{"num_attention_heads": 2, "init_std_qkv": 0.0151, "init_std_o": 0.00259, "beta1": 0.9, "weight_decay": 0.34, "batch_tokens": 32768}
Each number is 128 + 32 x the weight over the matrix's rms, rounded and kept within 0 to 255. Layers, rows and columns count from 0.

# layer 6 MLP up, 1024x256, rms 0.0473, rows 784-808, columns 0-127
[[ 73 128 196 160 144  95  89 121  93 129  69 110 151 221  85 150 147 189 173 119 113 175 147  88  63 107 142  76 134 131 192 134 125 169 124 155 154 132 134 165 108 186   6 101 146 166 104 184 144 171 136  97 109 105 160 117 123  98 119 106 175  85 156 156 144 128  84  83 135 160 155 108 103 108 132 125 128 135 168 128 104 126 160 174 111 113 107 167 115 203 130 127 111  84  87  90 109 115 135  80 147 125 180 117 156 116 128 147  37 137  94  82 222  69 137 117  89 116 121 180 168  79 101 104 113 184  65 171]
 [118 116  66 126 143 101 149 108 124 131  86 108 117  91 235 140 127 104 136 166 118 102 160 141 193 156 102 158 121 157 190 183 177 105 130 167 126 148 102  96  81 118  77  97  99 161 182 143 168 158  77 130 136 158  59 159 179 145 132 130 186 167 163 190 159 147 159  87 140 202 148  99  97 154 120  71  69 157 115 142 107 170  82 198 137 144  81 164 170  89  86 171 110  35 103 104 140 147 116 173  86 129 146 117 138 180 151 142 105 125 157  99 161 132 141 119 130 145 117 118 170 188 166  79  95 152 148 110]
 [113  74 108  70 158 145 177  32 102  95 157 128  49 128 130 115  76  99 154  78  93 121 157  90  83 102  90  95 129 155 105  85 136 130 114 120 152 113 133 158 176 137 114 147 109 191 162 129 220 125 132  96 125 116 129  56 125  54 112  91 191 134  85 138 167 108 158 142 162 104 109 136 101 107  47 131 156 127 135 104 156 106 127  62  96 151 138 135 144 204  95 160 146  89 113  95 103 206 150 128  86 116 122 155 196 145 199 130 108 163 138  72 114 141 133 177 109 129 170 128 149  76 181 149 173 166 182 162]
 [119  56 124  94 129 108 165 214 132 167  88 159 164 109 144 134 113  60 147 153 104 116 154 122 113  95 170 108 102  89 103  69 129  86 107  92 124 173 141 147  33 222 158 132 142 101 112 166 133 130 122 148 125 183 100 178 152 132  85 117 107 119 156 149 176  57  84  54 157 233 158 123 156 125 169  43 149 184 126 150 148  75  69 146 113  85  99 146 152 156 165 130 159  57  74  98 186 144  48  88 122 161 127  77 137 153 198 164 127  64  81 156 165  85 130 140  56  94  89 185 134 168 221 132 118 159 148 111]
 [111 134 170 109  77 130 121 123  79 166 108 139 143 134  91  80 108 199 108 164 152 130 136 113 115  78 152 164 159 175 175 179 129 119  98  78  72 157 114 129 112 159 182  94 126 138  72 146 125 152 161 131 119 125 138 159  93 169  95 158 143  95 103 171 106 136 120 132 149 176 121 140 161 107 100 103 179 145 191  92  76 117 136 184 156  84 228 151 140  92 134 155 112  73 120 141 142  92 111 120  90 116 134 136 176 198 155 156  63 157 102 112  82 178 155 151 144 155 126 106  80 132 144 142 148 119  90 107]
 [ 72 124 105 132 138  91 138 134 154  66 112 136 143 141 123 142 151 118 131 136 175 186 161  99  24 122 162 127 131  79 113 148  39 159  70  64  63 134 157 174 167  88 132 121  80 165 121 163 169 166 162 125 182 131 141 196 174 104 130 174 162 151 183  95 139 142  95 115 102 115 138  67 107 118 158 153 157 197 160 123 160  67  71  86 203  99 146  87 121 160  40  64 120 133 138  87  79  77 107 111 143 156  92  65 101  75 130 140 152 100 132 153 117  47 127 100  88 144 105 147 152 200 131  89 208 123 155 185]
 [132 190 225  91 118 135  87 155 139 128  88 113 173  86 144  95 110 131  82 156 149  70 143 147 145 147 159 163  97 199 166  80  84 116 152  59 112  80  84 113  92 104 140 124 131  58 117 139 142 134  87 143 132  92  72 188 122 126 120  77 102 159  63 180  71 157 153 155 150 137 100 120  63 117 160  90 187 150 155 123 107 152  85 118  95  70  94 178 112 118 134 194 102  83 189 109 106 140 163 127  97 140 122 140 149 224 158 143 108 141 103 147 104 140 149 110 140 124  97 161 154  68 111  68  68 175 207 159]
 [248  88 145  86 104 165 160 119 116 159 151 129 134  62  92 104 118  97 166  68 131 125 137 144 129 119 211 109 122 200 138 133  81  76 123 103 161 132 140 147 102 147  73 142  99 162 121 109 156 115 120 116 108 114  88 145 116 112 126 149 153 185 173  96 148  95 126  85 112 112 147 118 111 135 101  66  77 123 118 118 123 146 181  76 165 142 120 137 107 105 139 117 134 113 188 166 132 158 153 138 150 164 178 107 131 125 139 154 120 111 133 131  80 128 142 118 108  68 136 195 138 118 157 115 154 166 175 122]
 [122 137 125 132 128 135 128 131 128 127 125 128 121 122 128 121 123 120 130 126 133 138 129 119 133 133 123 126 129 134 128 130 120 131 135 127 118 131 124 134 128 128 135 139 129 128 122 131 130 127 128 124 130 126 138 130 136 129 140 135 121 124 145 121 127 127 135 131 124 139 122 132 130 115 123 118 119 134 124 125 121 135 126 133 128 123 121 124 118 123 134 133 119 131 127 135 125 128 117 123 121 116 125 127 132 118 123 129 129 125 123 129 131 132 128 123 116 123 120 129 124 139 134 133 130 130 128 121]
 [101 125  56 109 149 157 121 102 121 130 214 119  92 167 113 111 100 128 128 147 141 187 140  93  89 129 114 160 104  79 176 118 125 111  71  98 153 114  62 140  85 117 153 102 113 114 111 122 157 137 127 143 103 126 154 104 139 134 124  78   6 193 145  69 199 189 113 162 119 135  58 115 116 140 159 104 149 151 122 122  95  60 115 154 137 114 169 101 132  97 124 152 158 154 147 111 166 147 158 102 148 120 170 122 146 186  50 164 160 131  95  84 140 129 175 136 114  82 156  89 201  92 103 169 132 186 142  97]
 [197 123 133 176 188 150 129 128 227 111 137 140 130 130 108  97 140 104 128 133 156 121 164 154 122 124  95 191 117 185 123  65  97 143  75 134 101 105 149 120 149 122  70 142 194 148  78 150 124 106  74 165  96 108 121 131 124 156 121 143 118 188 115 104  53 179 157 124 141 116  79 127 116  82 132 173 227  52 108 136  91 171 121 102 155 115 145 114 126  99 151  89 124 125 149 168 152 124 125 121 141 130 144  91 125 109 124 102 119 120 148 164 147 100 142 119 147 142 172 127  87 137 114 154  82 119  89 117]
 [124 144 194 108 172 138  71  88 132 162  89 159 156 126 123  84  79 102  61 149 117 100 152 137 127 101 117 139 129 173 153  71 116 166 117 136 143 173  63  90 154 100  92 106 170 124  78 135 143 194  87 152  50 119 114  97 106 161 122  70  83 157 130 108 142 100 101 117 145  94 193 106 114 106 100 129 141 153 106 143  77 117  70 197 118 124  91 162 137 238 133 180  80 149 135 152 101 174 128  94  52 120 120 164 168 193 139 178 114 167 138 119 155 126 157 126  99 141  98  71 150  50 127 155  68 196  50 118]
 [128 131 130 120 138 136 129 132 125 136 135 132 125 130 132 136 132 126 144 127 128 122 127 131 130 138 123 122 133 131 121 126 131 113 118 126 123 132 135 125 132 121 123 132 130 128 139 128 122 120 134 140 124 136 130 125 131 122 124 135 126 132 122 137 124 141 118 124 143 119 138 137 127 132 124 117 135 131 131 119 125 123 129 133 123 128 130 125 119 116 136 125 133 131 132 126 115 130 122 127 135 121 122 122 133 137 132 129 122 136 134 129 123 132 133 149 130 126 125 130 126 123 135 125 127 134 133 128]
 [ 74 115 183  59 105 138 142 111 120 118 129 154  46 136  53 121  66  14 125 139 118 145 170 126 152 122 190  96 140 153 149 131 119 119 121 146 132 150  80  78 115  99 103 172  65 114  64  95 168 137 143 150  48 123 142 123 171  95 122  84  69 123 153 155 127 164  80 153  72 176 125 125 167 150 214  98 115 105 210  81 109  89 178 186 225 155 102 206 124  86 107 137  83 144 136 144 210  99 205  67 127 181 186 119 160 116 144 120 132 173 104  95 175 117 151 103 130  80  93 181 155 156 169  61 161 175 129 132]
 [141 197 127 173 111  86  99 147 150 151 156 164  99 120 136 158 106 144 134 136 141 117 131 119 157 148 109 115 133 100  94 175 156 130  98 143 161 164  96 146  77 125 183  85 122 107 159 120 160 147 143 142 156 109  91  96 135 124 134 149 188 179 108 140 186 132  82  85 119 192 126 136  89 107 187 113 115 150 176 128 146  89 101 117 155 117 131 153 169  84 143 106 141  85 119 111 126  76  96 141 111 179 136 111 137 106 106 153 148  65 156 120 123 113 147 146 129 154 101 170 189 119 141 103  77 177 122  83]
 [164 120 123 123 137 134 121 129 121 146 134 113 147 118 129 118 133 124 145 138 125 136 129 146 120 126 139 120 122 111 124 121 120 137 131 131 128 122 126 128 122 135 135 115 124 116 138 116 146 129 155 156 114 125 128 111 130 131 138 133 121 107 126 148 122 125 134 121 101 122 121 120 120 124 134 112 107 114 112 122 123 141 132 118 140 142 125 155 131 127 123 122 131 117 132 132 121 129 106 135 139 146 109 129 118 132 122 143 135 129 110 131 145 124 117 118 121 139 115 122 135 158 139 129 120 134 125 138]
 [142 132 120 123 143 142 130 123 110 135 117 125 129 130 123 118 126 124 136 119 132 139 113 113 130 116 125 127 121 134 125 136 136 120 132 130 121 126 121 120 134 141 121 134 125 134 117 131 135 126 131 130 115 131 125 129 129 125 128 119 122 130 130 133 126 139 121 138 137 132 135 143 124 129 140 120 138 135 124 133 132 120 133 122 132 125 133 123 126 127 131 134 144 122 125 123 130 126 128 131 125 130 133 114 127 124 138 130 138 136 117 132 136 113 120 130 115 133 135 143 131 126 124 125 130 122 134 131]
 [152 130  69  70 117 158 172 160 122 129 159 147  47 126  93 152 118  58 158 106 159 141 178  86 162 132 122 113  31 147 164 126 140  77 138 111 152  92 110 118 124  92 102 153 104 126 151 131 180 123 160  63  73 105 163  71 142 101  60 122  88 161 116  74 162 156 123  98 189 181  98 158  80  96 166 167 151  55 191 130 149  99 139 113 202 168 132  72  69 228 115 133  95 150 166 184 135  91 154  71 186 142  66 128 126 107 130  78  98 119  63 229  82  35 154 170  72  80 192 171 114 177 167 169 156 156 117 152]
 [112 114 124  80 128 131  66 143 157 156  49  86 180 131 129  88 162  72 171 131 237 150 191 124 153 132 116  98 125 143 110 175 105 103 109 146  81 231 142 124 106 107  90 117 143 177 111 141 109  60  99 191  93 186 147 113 121 154  96 138 147  55  93 197 179 156 181 118 119  89 186 152 204 110 160  40 112 174 127 150 105 186 161 135 173 152 116 144  79 106 109 216 117 161 138 127 175 179 160 153 125 184  45 129 120  88 202 132  85 104 238 148 173 129 140 130 118  65 104 160 141 182   6   2 107 208 123 151]
 [159 117 159 147  95 132 142 150 124 137 135 130  96 111  77 131  63 147 148  89 105 175 138 140  86 145  97 122 121 131 193 104 142 128 154 145 144 122 130  96 125 104 136  75 136 142  77 174 122  78 168 159 107 117 102 161 162 121 112 120  97 101 103  93 167 192 113 144 120 131 100 132 109  85 109 107 197 107 142 150 109 122 149 170 179 151 146  54 102 132 130 119 102  76 137  93 118  93 146 116 133 148 144 167 172 101  87 222 135 124  96 127 103  98 125 155  88 138 151 132 168 120 108  75 166 165 130 164]
 [ 95 114 111 122 176 142  93 178 119 134 134 129  80 121 123  61 120 136  93  87  83  93 167 135 122  93  89 120  85 132 125  70 143 129 160  84 128 123 138 145 117 143 186  90 166 152  59 168 176  98 177  90 162  96 118 109  92 171 114 124 148 147  80 117 140  80  81 143 103 195  46 182 156  87 159 128 147 215 188 144  56 140  89  91 134  75 149  82 151 120 150 138  98 104 163 104 194 185 140  95 163 123  87 135 255 153 168 209 146 194  88 104 155  99 147  72 101 142 170  93 137 146 202 128 105 135 195 118]
 [154 136 139 121  93 111 139 109 176 175 208 211 133 103  52 114   5 117 171  38 187  37 165 182  99 109 148 100 129 157 130  76  96 134 108 112 134 150  89  76 178  39 155 112 162 137  92 135 141 118 108  45 108 177 129 123 178 130 124 111 177  61 143  58 182 115  89 145 163 154 177 107  91 145 104 109 176 162  98 134  65  76  29 121  73 120 222 120 120 118 157 111 157 108 140 143 224  63 159  68 112 110 201 149 168 157 115  87 117 124 146 165 131 118 144 147 123 128 133  62 158 117 209 163 117 112  97 165]
 [133 117 129 130 137 140 123 131 119 122 117 131 125 125 128 128 122 117 136 116 135 132 113 121 128 113 142 112 126 123 140 122 136 128 114 129 111 118 130 114 139 141 133 124 115 124 125 134 142 123 122 123 134 138 112 133 137 123 137 123 121 126 110 128 132 127 117 125 129 133 131 141 118 131 127 115 146 132 129 116 126 128 123 119 132 130 135 130 133 136 134 126 132 124 115 120 133 124 134 129 143 133 140 112 124 121 135 135 129 135 120 134 140 124 118 134 114 130 116 132 135 135 123 125 121 137 126 136]
 [146 150 169 118 136 116 151 137 168  90 125 127 133  94 143 118 142 137 103  98 107  97 129 148 127 134 161 156 144 152 111 170 117  92  97 170 136 160  57 136 127 166 162 109 160 164 117  81 127 170 141 115 171 105 108 142 163 123 108 118 172  83 151 195 173  88 101  63 113 129 148  79 168 124  96 117  87 141 109 106 175 132 125 113 161  93  98 168 124 143 126 152  78 119 102 150 107  82 136 171 125 141 135 100 149 153 111 184  70 131 192 167  92 113 152  95 115 124 134 146 135 159 143 107 118 142 199 107]
 [ 90 179 160 107 164  97 141  50 131 163 100  70  98 114 119 149 168 121 123 136 110  52 144 150  98  89 149 145 144 154 130 164 129 170 100 161 106  99 119 121 120 170 114 101 164  89 132  56 137 147 113  90 168 153 163 173 140  36  96  84 122 112 183 143 123 105 130 111 167 134 152 133 150 158 136 145  57 120 138  93 116 157  95 179 167 127  98 141  88 156 109 182  66  97 154  80  89 107 148 162 133 140 130  99 155 165 120 133 176 148 120 145 121 125 130  90 123  92 113 139 148 144 165 111  98 138 162 121]]